Each number is 200 + 40 x the weight over its row's rms, rounded and kept within 0 to 999. Layers, rows and columns count from 0. The size before them is the row's rms in percent of the matrix's.

# layer 3 attention key, 160x160, rms 0.164, rows 88-128, columns 0-79
122,142,220,196,139,232,188,216,190,249,127,218,173,232,189,166,280,217,193,169,178,128,185,210,192,246,253,309,193,198,245,139,265,193,216,220,172,197,191,235,207,211,92,160,173,180,205,217,286,190,205,201,229,159,184,272,171,212,241,174,162,210,185,243,204,179,231,248,161,252,222,197,210,159,187,196,215,183,188,257,216
123,147,249,238,133,182,200,265,214,200,191,173,157,233,185,262,218,203,246,166,201,251,190,205,210,231,146,247,207,155,175,212,256,201,256,149,68,214,235,296,209,175,109,170,192,200,216,258,149,189,213,228,192,195,296,212,207,218,157,168,158,126,165,261,236,189,236,241,181,252,203,226,231,182,191,178,200,185,192,129,178
098,209,245,219,246,203,211,197,232,222,191,158,82,229,209,228,175,291,192,168,217,275,152,166,257,265,240,182,222,171,307,229,142,222,199,247,131,177,225,222,209,146,235,211,131,262,238,245,153,200,207,186,239,203,219,193,324,117,258,124,193,225,122,168,167,121,190,220,209,232,222,197,193,175,219,179,151,205,175,140,120
108,158,198,148,167,124,215,217,207,180,199,184,329,197,194,225,240,183,210,241,155,222,193,259,264,216,233,199,245,219,156,125,177,185,165,183,95,121,269,131,195,191,216,238,196,113,202,182,267,219,181,217,171,242,249,213,206,218,259,172,248,154,237,268,162,182,243,226,179,247,265,237,139,162,256,197,228,214,224,152,186
107,221,243,225,135,175,139,224,199,166,286,165,133,202,225,181,229,274,287,160,136,162,169,163,305,197,191,173,213,242,184,214,205,231,225,292,141,147,152,273,105,226,207,197,242,238,233,239,242,239,186,245,224,201,210,187,154,153,187,162,212,202,192,228,263,257,211,185,166,176,170,215,219,210,230,151,226,192,218,213,228
117,208,225,131,248,238,246,175,182,190,225,181,226,131,185,224,204,173,192,176,204,181,313,166,168,235,287,160,199,206,249,227,162,150,232,157,160,224,246,261,216,132,216,190,135,230,351,225,182,236,158,231,110,201,260,177,181,215,222,175,198,198,219,166,257,212,176,112,187,272,207,233,276,178,185,270,241,272,167,211,165
097,202,211,242,175,223,249,249,176,219,207,195,130,130,228,160,229,156,156,188,246,198,213,213,264,170,210,180,128,171,283,229,230,178,250,239,201,266,112,156,177,200,225,139,196,221,208,232,97,207,282,139,205,149,233,217,190,202,209,213,150,167,151,205,168,183,177,289,234,138,258,209,168,192,158,245,155,235,183,228,135
112,182,190,172,115,170,169,240,194,158,164,136,150,196,210,251,180,179,245,219,240,277,269,200,259,215,185,197,190,197,218,223,167,175,172,229,248,152,222,116,251,200,275,236,160,184,161,243,167,162,157,130,191,185,272,214,158,188,237,148,169,215,213,253,203,205,184,211,248,159,151,175,166,193,116,135,253,184,161,225,251
087,249,159,82,233,162,162,200,229,253,263,222,215,152,223,255,203,207,196,227,177,135,195,152,204,257,176,221,216,190,163,192,241,240,236,243,156,221,255,193,185,112,211,237,230,272,202,222,224,170,160,261,268,207,200,158,227,154,209,197,162,257,168,173,167,210,213,126,204,236,219,183,316,149,268,245,184,189,206,179,177
107,206,181,215,200,161,85,235,143,269,233,260,209,188,198,216,145,124,127,244,257,186,142,302,244,182,114,257,228,233,257,220,192,225,199,244,233,177,184,190,179,194,213,145,222,220,167,228,221,188,210,263,248,205,110,220,198,289,182,179,221,251,263,211,138,210,204,214,164,192,177,220,209,151,110,186,134,161,130,259,182
086,154,253,329,181,226,168,207,190,215,92,259,199,234,229,152,170,202,228,252,213,235,134,201,174,164,176,210,148,166,222,260,221,216,197,161,203,229,97,189,180,219,210,147,152,171,206,232,240,167,238,198,163,209,233,217,201,233,254,215,230,161,166,216,166,178,185,206,176,218,192,218,134,216,173,175,196,176,264,263,230
091,196,161,164,281,164,237,211,204,176,227,196,185,213,279,150,171,212,227,243,145,174,146,98,210,247,237,150,168,164,188,237,234,254,242,181,108,274,222,173,170,190,200,199,158,160,204,262,207,199,202,222,226,204,224,206,224,131,206,225,108,186,160,132,208,248,171,207,220,235,262,167,204,253,268,206,275,247,234,193,237
092,228,257,174,178,254,239,213,171,169,181,218,193,194,238,187,172,163,216,176,211,192,217,274,234,135,262,201,213,212,197,170,227,162,193,162,244,167,186,163,218,228,162,223,156,261,155,220,239,212,243,99,217,206,191,220,203,241,197,154,162,131,202,248,178,157,211,181,184,190,220,244,177,248,217,138,184,196,199,199,272
089,194,157,220,112,198,207,136,173,195,156,254,146,143,150,156,259,268,262,215,213,255,237,238,199,230,255,141,226,182,221,201,175,152,206,182,264,214,158,207,238,272,204,187,163,258,184,152,227,219,225,176,141,138,246,187,211,279,213,206,255,299,186,201,159,217,251,239,145,138,176,229,202,188,190,213,232,229,206,253,131
081,154,120,172,218,222,217,175,189,235,115,210,145,165,153,180,240,231,190,137,278,247,216,188,197,217,132,141,172,196,212,227,135,245,213,237,217,151,230,175,254,217,253,183,204,206,241,176,166,196,197,178,146,200,194,180,207,185,222,177,236,273,196,190,253,254,172,262,195,249,152,216,250,144,158,240,199,226,153,193,196
092,157,255,293,143,215,192,197,184,206,204,202,210,200,199,250,194,212,124,176,278,214,212,227,207,155,214,272,198,161,263,180,232,156,217,155,257,191,155,288,229,231,160,205,235,187,250,214,187,209,227,247,129,216,190,219,140,194,176,266,263,168,244,239,220,88,195,183,243,195,155,241,218,186,152,138,170,136,205,224,156
096,224,264,184,190,258,216,213,185,164,214,237,308,217,195,167,203,148,154,185,161,146,200,239,219,103,255,270,167,179,165,244,200,155,200,155,228,220,226,203,137,178,212,201,194,241,165,236,226,221,314,184,216,209,215,268,171,166,227,143,202,104,207,171,142,137,170,163,196,200,244,158,177,279,251,196,150,264,221,217,222
104,143,206,130,207,293,192,220,155,270,283,274,226,146,197,178,165,195,124,203,234,176,221,192,158,97,210,215,216,201,197,257,238,161,141,193,227,224,225,171,220,213,175,190,259,276,239,113,238,189,249,156,227,223,165,217,229,271,178,167,233,174,216,206,191,143,161,185,187,258,213,174,159,258,219,182,208,246,196,238,191
087,254,164,154,201,239,229,191,266,255,289,247,275,207,219,191,173,154,106,172,147,168,195,168,168,153,239,217,239,175,222,226,283,163,182,153,207,178,278,174,166,177,208,158,233,187,224,156,235,216,239,214,216,206,240,179,215,147,214,193,247,109,158,204,171,132,138,167,168,244,207,160,216,276,215,207,198,166,227,200,198
099,109,138,145,195,226,185,209,204,177,218,225,219,165,259,264,198,201,257,149,162,171,178,271,141,169,162,228,217,238,162,214,139,172,156,152,217,194,203,197,204,182,174,262,242,280,145,204,243,196,211,166,181,230,201,234,199,133,141,275,254,225,237,221,143,134,236,238,152,168,262,219,223,218,219,226,204,155,194,178,222
083,193,157,238,171,150,153,228,176,229,183,139,122,239,190,222,234,234,251,154,226,248,220,224,201,269,143,159,209,193,221,147,177,231,199,205,180,159,229,184,245,209,154,188,199,182,183,192,210,158,99,238,234,214,183,196,138,208,198,200,176,247,195,269,268,286,236,203,215,201,157,279,239,114,134,179,276,168,192,226,197
078,217,198,263,194,171,201,214,186,189,158,159,86,233,164,210,252,208,217,138,249,286,210,183,245,288,201,194,203,139,251,159,196,186,238,153,185,194,157,239,286,219,139,209,159,211,192,262,197,189,109,236,227,224,190,202,144,177,133,188,126,223,212,282,256,225,204,232,189,147,194,270,212,155,164,193,160,198,220,217,186
097,156,96,256,245,231,187,186,197,208,222,143,163,194,227,188,197,292,150,112,176,223,186,247,209,189,226,266,167,195,173,253,164,299,188,258,110,174,152,159,230,176,245,202,205,191,276,218,163,218,143,220,232,244,186,102,199,150,245,217,170,205,209,254,245,236,188,211,221,214,201,216,250,203,163,195,187,194,217,145,215
100,186,174,290,189,207,213,169,249,249,165,160,144,218,204,214,302,202,215,214,247,218,158,177,237,209,203,237,187,175,222,139,257,180,260,180,205,172,100,205,256,235,193,183,167,130,188,193,233,152,209,223,213,186,235,208,103,209,213,193,213,213,170,314,205,201,222,243,169,188,184,263,188,156,232,146,155,183,239,238,228
095,198,229,238,129,185,153,161,220,257,117,147,141,173,124,174,128,127,164,203,235,234,232,242,190,246,149,184,177,172,220,165,202,220,205,224,120,177,178,215,234,208,162,201,209,276,222,148,150,167,258,233,218,205,134,231,199,223,233,196,112,181,295,232,165,197,131,165,184,249,238,222,201,217,226,255,164,215,192,204,214
096,150,172,99,265,235,191,136,232,199,232,219,285,234,219,203,204,251,183,242,153,142,173,178,222,259,150,128,189,231,207,188,264,125,165,209,234,264,242,190,184,150,229,124,144,272,192,158,234,241,186,123,169,170,189,215,209,268,185,200,185,228,221,157,173,146,204,167,304,191,204,120,255,201,210,245,298,212,224,143,162
101,266,233,264,150,199,167,180,259,188,149,192,157,237,176,117,221,174,259,196,221,183,218,147,215,245,163,244,159,255,259,224,226,255,227,247,201,172,222,194,189,221,192,171,202,151,122,223,161,153,164,119,140,229,253,161,191,151,205,147,233,152,212,233,245,201,210,178,272,174,148,214,198,133,135,218,197,178,258,241,165
103,207,187,195,213,255,144,160,156,153,204,163,232,213,226,249,191,230,195,289,198,203,196,226,119,210,283,188,118,216,128,238,197,191,202,188,151,224,258,188,217,125,204,221,252,244,172,204,217,182,171,177,178,219,302,138,147,167,181,189,252,169,257,220,192,165,186,214,213,126,204,195,181,277,281,216,225,235,197,129,218
098,153,127,172,167,175,207,200,159,176,246,223,181,209,231,193,187,151,230,253,192,135,171,229,179,219,247,188,186,229,263,206,123,109,173,269,139,216,205,216,188,220,200,246,190,238,162,180,252,211,271,147,263,208,212,168,200,179,230,264,201,225,251,124,208,171,170,288,212,240,200,178,201,165,204,191,189,231,198,211,273
098,218,150,192,198,208,245,187,208,158,235,158,220,249,238,168,176,168,243,181,156,213,203,229,108,168,243,233,235,230,229,135,183,156,225,223,297,202,164,168,241,154,177,231,201,199,177,267,225,230,160,238,279,184,144,216,190,225,149,240,186,252,222,281,185,137,193,190,192,137,174,237,188,249,251,176,223,254,267,82,214
096,148,192,219,216,163,216,132,241,166,267,231,239,234,153,218,176,192,243,211,224,100,188,138,185,233,196,191,201,213,182,207,218,241,176,294,218,214,193,241,215,211,138,161,164,192,225,243,194,226,185,199,195,179,218,210,104,223,227,81,190,92,231,186,174,195,238,146,160,162,134,242,234,202,200,224,196,174,208,173,144
099,186,227,211,131,173,235,153,202,254,190,156,258,266,208,173,235,233,185,201,223,240,233,241,235,207,206,221,293,213,258,144,251,199,149,175,153,223,133,109,124,221,189,200,194,143,140,225,212,147,152,247,248,243,188,169,147,245,204,148,139,221,208,221,224,220,250,247,207,182,186,273,234,219,250,172,208,132,211,182,203
096,151,192,231,192,213,137,220,147,202,195,230,120,130,236,261,239,191,196,225,210,113,228,196,139,166,204,272,191,135,244,183,266,185,172,192,203,226,208,241,179,191,246,172,282,192,145,165,252,198,186,175,191,186,192,202,203,234,175,161,204,229,199,229,175,194,233,271,164,118,205,226,242,294,249,225,175,233,223,236,259
094,248,174,244,168,212,205,212,254,207,237,186,202,125,181,208,188,231,192,198,220,213,277,126,183,133,194,187,123,170,204,175,212,224,199,272,99,209,286,179,126,213,234,179,214,183,216,191,253,187,212,217,228,203,107,150,173,188,156,189,229,217,232,248,266,246,190,155,189,236,218,184,162,193,217,256,175,200,143,205,178
099,196,226,138,170,196,219,239,270,156,189,106,198,235,214,258,125,250,237,124,166,164,228,239,123,180,188,196,219,197,261,187,192,216,268,192,180,267,239,180,258,146,151,222,109,220,241,219,189,130,219,233,262,218,197,260,161,218,182,241,232,209,201,153,156,108,232,245,196,222,179,208,183,186,224,181,195,170,220,165,167
098,175,235,173,139,221,228,172,201,148,282,203,151,150,220,234,200,249,191,205,163,212,153,156,181,208,298,162,229,263,151,180,210,167,163,203,211,190,166,206,159,197,228,179,235,182,157,232,232,99,187,194,166,216,219,212,209,130,267,144,119,221,229,214,153,169,208,230,194,263,230,167,223,263,198,296,179,248,144,148,271
101,272,234,234,214,145,196,128,300,263,164,201,282,173,221,175,158,182,236,194,151,253,153,196,181,159,136,289,194,184,226,227,178,181,300,216,239,150,227,176,175,199,198,194,204,195,205,161,237,222,253,249,242,196,207,181,191,293,202,194,221,179,134,226,157,163,171,190,208,156,139,260,246,192,187,200,193,125,175,217,177
091,209,216,214,201,175,189,172,178,194,204,215,225,273,214,184,144,209,144,230,164,210,208,194,190,139,251,242,236,228,178,212,206,213,176,246,223,193,157,123,168,242,204,194,178,173,173,213,187,185,263,226,172,132,200,140,173,134,245,125,263,250,175,130,308,182,195,190,212,119,220,202,121,155,228,184,251,225,213,145,223
100,218,212,160,180,220,176,177,210,161,213,221,171,228,174,219,274,211,204,219,222,154,163,195,238,129,189,179,209,135,239,173,171,212,220,220,235,287,230,254,208,220,163,213,205,184,218,236,239,184,243,242,159,172,223,184,217,201,162,322,215,212,210,196,228,170,179,141,181,202,223,124,281,186,193,253,189,278,238,240,241
108,97,157,173,123,176,197,198,226,204,264,203,162,289,116,238,236,146,268,202,231,191,220,297,180,239,187,195,289,185,206,213,217,185,177,168,203,93,140,232,233,218,173,181,197,206,257,104,221,161,194,219,204,205,195,239,173,223,223,191,219,187,240,242,228,198,289,176,204,153,133,195,151,191,231,161,203,185,239,220,173
088,252,138,185,251,172,189,183,163,226,180,257,184,250,260,228,258,178,203,207,139,172,131,202,176,282,264,210,250,208,131,204,253,224,208,146,151,143,110,214,191,171,201,230,211,190,173,222,186,207,209,280,237,199,221,213,196,200,247,200,179,153,245,203,210,160,221,250,171,151,203,199,191,198,227,265,198,182,226,189,216